{"n_layer": 13, "d_model": 64, "n_head": 2, "n_kv_head": 1, "head_dim": 32, "d_mlp": 192, "vocab_size": 2417, "activation": "swiglu", "norm": "rmsnorm", "norm_place": "pre", "norm_eps": 1e-05, "positions": "rope", "rope_base": 10000.0, "rope_fraction": 0.5, "qk_norm": true, "attn_scale": 0.177, "bias": "none", "tie_embeddings": false, "parallel_block": false, "init": "uniform", "init_std_qkv": 0.047, "init_std_o": 0.047, "init_std_up": 0.047, "init_std_down": 0.0, "optimizer": "soap_variant", "lr": 0.00996, "beta1": 0.95, "beta2": 0.99, "weight_decay": 0.035, "lr_head": 0.0126, "grad_clip": 1.0, "warmup_steps": 132, "schedule": "wsd", "decay_fraction": 0.881, "decay_shape": "linear", "final_lr_fraction": 0.0, "batch_tokens": 32768, "seq_len": 512, "doc_mask": true, "train_tokens": 80970000, "steps": 2472, "dataset": "wikipedia_en"}
Each number is 500 + 40 x the weight over its row's rms, rounded and kept within 0 to 999. Layers, rows and columns count from 0. Numbers have three digits each. The size before them is the row's rms in percent of the matrix's.

# layer 8 MLP gate, 192x64, rms 0.243, rows 50-64, columns 0-63
093:494507482472500541462462487539555568481495602442542469499470516459432540505543503481425442526453527499474563478587536508562493526499563540488496541469539567447496469479486497499517524416481530
102:466504569479451433521515515501470496497503395490504558503440509538545503480462450551453550509503523498507489481565506444437507506528534498570555495556451467517458438500462514514544380492519517
089:520449514507468539434538498477466455485516568522540554479466564540472480462496544565484535488502514470513509527578506458560450589482436551507509482523512528514571521495504510513575510503554609
098:487464479522507503416459544459545516477500502500531467519502573455479481484494499538537441503529521524496482489484535425513467520556451437536597597474548453556411509473475518472489487568508445
098:500507468488476500455499472550478529587485538407592456519555519456464485421525458488495500513512537431521493583494460483508505539553552496569515507550508496403535482431492488479486494510549499
097:488509482508530447597479548417447514481480469458468538443498413445511541577485481485497486563538504451466497457472516527554578507496466541558506561529499464530480521492518468500444489484583512
115:467550492535501465441452498559522504507544550390511465505437509538451484556582515462424466538443545429505491504547483486511490605462503520547493546517488469486481480519505506543505555512532474
096:484490558514402477548460565506557547455469508490556515554598513485526505504515492482476500473492398508567493532507518422490466465473535510508597548453471528489470508480460497427513515525482482
111:512578550518550508503509463431483518507498540499480496590501488497522483525535472549538521472621486565599511507435519518475445429447510516508555514533518441490535482515496529442490525548493543
107:453498516557531499449463487517452479396512402457457519402437498520570548569531467522473592513515464498504550538474492483481492446499541457521515554513493496522464478525491498486529501454553510
092:434535479566564518496453468549523456481481511490496435485569492461498480517483472534526618518496455511494429431484494523440513590507503491534538496423545486546472525451448528507524468455510529
105:503533592490497488517458524449482471526494488557523496424548520536504450535474520498481470492469505430500469461491480519515390535382519473595501515460477506567471528462484539495451529536501452
089:503461495487593455447471582515402530468533511535469439482456535478485508516485506573446523534505448478482548443574469498473460490499489439508452523492518474524532518521481502557476539532396474
103:473506547589539559488488481511507573490450408469455530438497469494502456505557496521479487482476463469479541542591512488427518513448533489504481470509511539452455543487564476585476482575533509
103:482441515444463446427493482501496517411476522499585483489454513515555560446550513514430466490452500483503509514488544508503490485502450542537582466474514558583515496524572468419552494529482511
# layer 8 MLP up, 192x64, rms 0.249, rows 50-63, columns 0-63
104:498465524438487591484566510460519536529468428519413544448477495591512452466528572482540451501491498521511519508500480415426575501522466535495495548504501497506463502447488474523527462503504428
105:516491500410465458523399538494523424501502525468521506595476459532456526508508501528484436522497494483526552562454465483489526487589488485517518502495527500503590453525496477404472569476471523
109:478409450481519493472532483463476533533558477458548581461498408508469533560502497496545569497500528481478554523554524432533491524497557508567447489527549480494489447469494516579524567459523510
102:509473498569530577520445517602577478521485532488538474510609537538457511449474537522498503422506493518508533478538521496473448484531525490520547565458410520491483468469433467526474502471517473
102:524440406524534439493512522491495453528481474506526602490574506489535483492497481450550526498530508385509505498539462459502523439523521478543446571522572521501509511525579546542477530466476508
097:489562498503525495499496504568530534422541561504482532456516539506484482540512521507506581500499480572436471512552484516525577514502621509498507462512492465505503492462542513589549504596522442
117:474535535489536492456504561486498451443493507506508545485501440429481481501443472514594457544480468518524494479595533481464519482577532433489528500524511539489518511480493495500434457418388536
090:560561488536490535440509472538506516431466543471504506398527551507445555562530482499463499511458525534552444525535486437466511501473507464462526509491466498557515406474547501447438481501518580
104:511504508481533539481507471559578526491497402540499455524478527593537496466584518509478560512510518515475534503489529536430439433521537500524457467436537471500503446493509572597536513476498523
103:464528504511553453453531551538523497451581455523515493440498465473524493484555501511475521479509437526462516466536503459409541486556521523397515540524449470475436578487492443533450495459540453
091:526407445460475475515537571505471497519507529533560535490430604521494430511564505491480513492486457439584560519465494470481513549460494548490466508525545441551510464553479533493478545544488520
098:522497527533489397485435495532534484519493485497538506500516413497507535504522519498524525557566552578474541472518405420484424507531533464485510501482549463497523505468471433543533562532429517
103:500511571582506429476439551503483522437523480578515488537475533536485469509465488497476538474552416628545521445444453490479501439510497469449469519503545489526513518537474511499463487533460526
108:478600567490427450537438495484527521427530487470492440538530442562474559488510477488496482560488472502566501505431504490497460500551478431498499434596467483462485483504484522497444477505546518
# layer 8 MLP down (transposed), 192x64, rms 0.244, rows 50-63, columns 0-63
110:453483594482489580467530597547477474525428462478437528481477504527497449477505525499495508472456562486552451533533428474469510564532457507463504507461511507551448535498482480560511477413502462
099:493518506518489454458438432527524513542465551435516551542537527522489501548490481523540460551395422479483494456482548563472458496493533536518540455564530433509539426498466545481524542519486554
109:485505515508556490521473517515485487482514472496525540474480559505519499539505466399390530450447481467508455441527459463502522503479489475559415419532495391453493483519506498545531428539524532
097:510422490536470480446465476437564478475425507498559522570511530438455516496467435538509500597543554485473521488542506455482463496512446478510525526459496468495457508488450495545488468565577434
095:504497534585474527517549435483519497463489499519538467508463513610516554471464494512477465451430528551493501584530513500476512487425454507464535416498507499443470431541425510496514462481444471
095:495537519514550475456515478431523593471419508477489476512455510557521466547481488481503441519480491503488467505532428529503418461447509457518463546435435500539507466561420528439532437467527503
100:562452458571504562519526497477504443492504562508412454530470426562485520532570491506468499484491566533523543493566474506491547396508549499454548529515504479523509475495534495532491564522571489
102:576507497551517506465449461504484545564493433544529509532482514433525593464447440502496377505507545486477541458515504481475521512467532431515487472451480480517522475532522528488481463494581571
095:535470507516439495453570486426485563521513450498441527530531475564521465495538495510494503488509551516561571439554566498525469483533432499519478493527448463462488434475446516406418515505486490
098:494538494560449539518486557461440493492543535480523469416521477501450567561454500411482455448557506502511472540476545456530494491484541445460488587494477528543497486458470497608534520514489520
101:557474528571481498516520497527535497553481558548483498490497489569464468495424411617515552515475508476527490468563472488505554523523525567509455518488501511492573513466523462561543483412505524
105:551508509447531489479497510466534481489501496525495492582530528557492548493398520434449494453387510504515535578461494472517471488498496438451464476513499513473499446581530524477504481444587544
099:493555497489492482520516578465480504506477464552539479507537565450448509563447539490499500520596572494552552540570525526559475435479501532458413502534523477462439524498496512501431540464513537
108:487493503498525493576496477581449542471434495474457512403482441507494432495541465576492469490546495447523469499559425517538440516478505458487503502506568536540511473530463491567538447510572504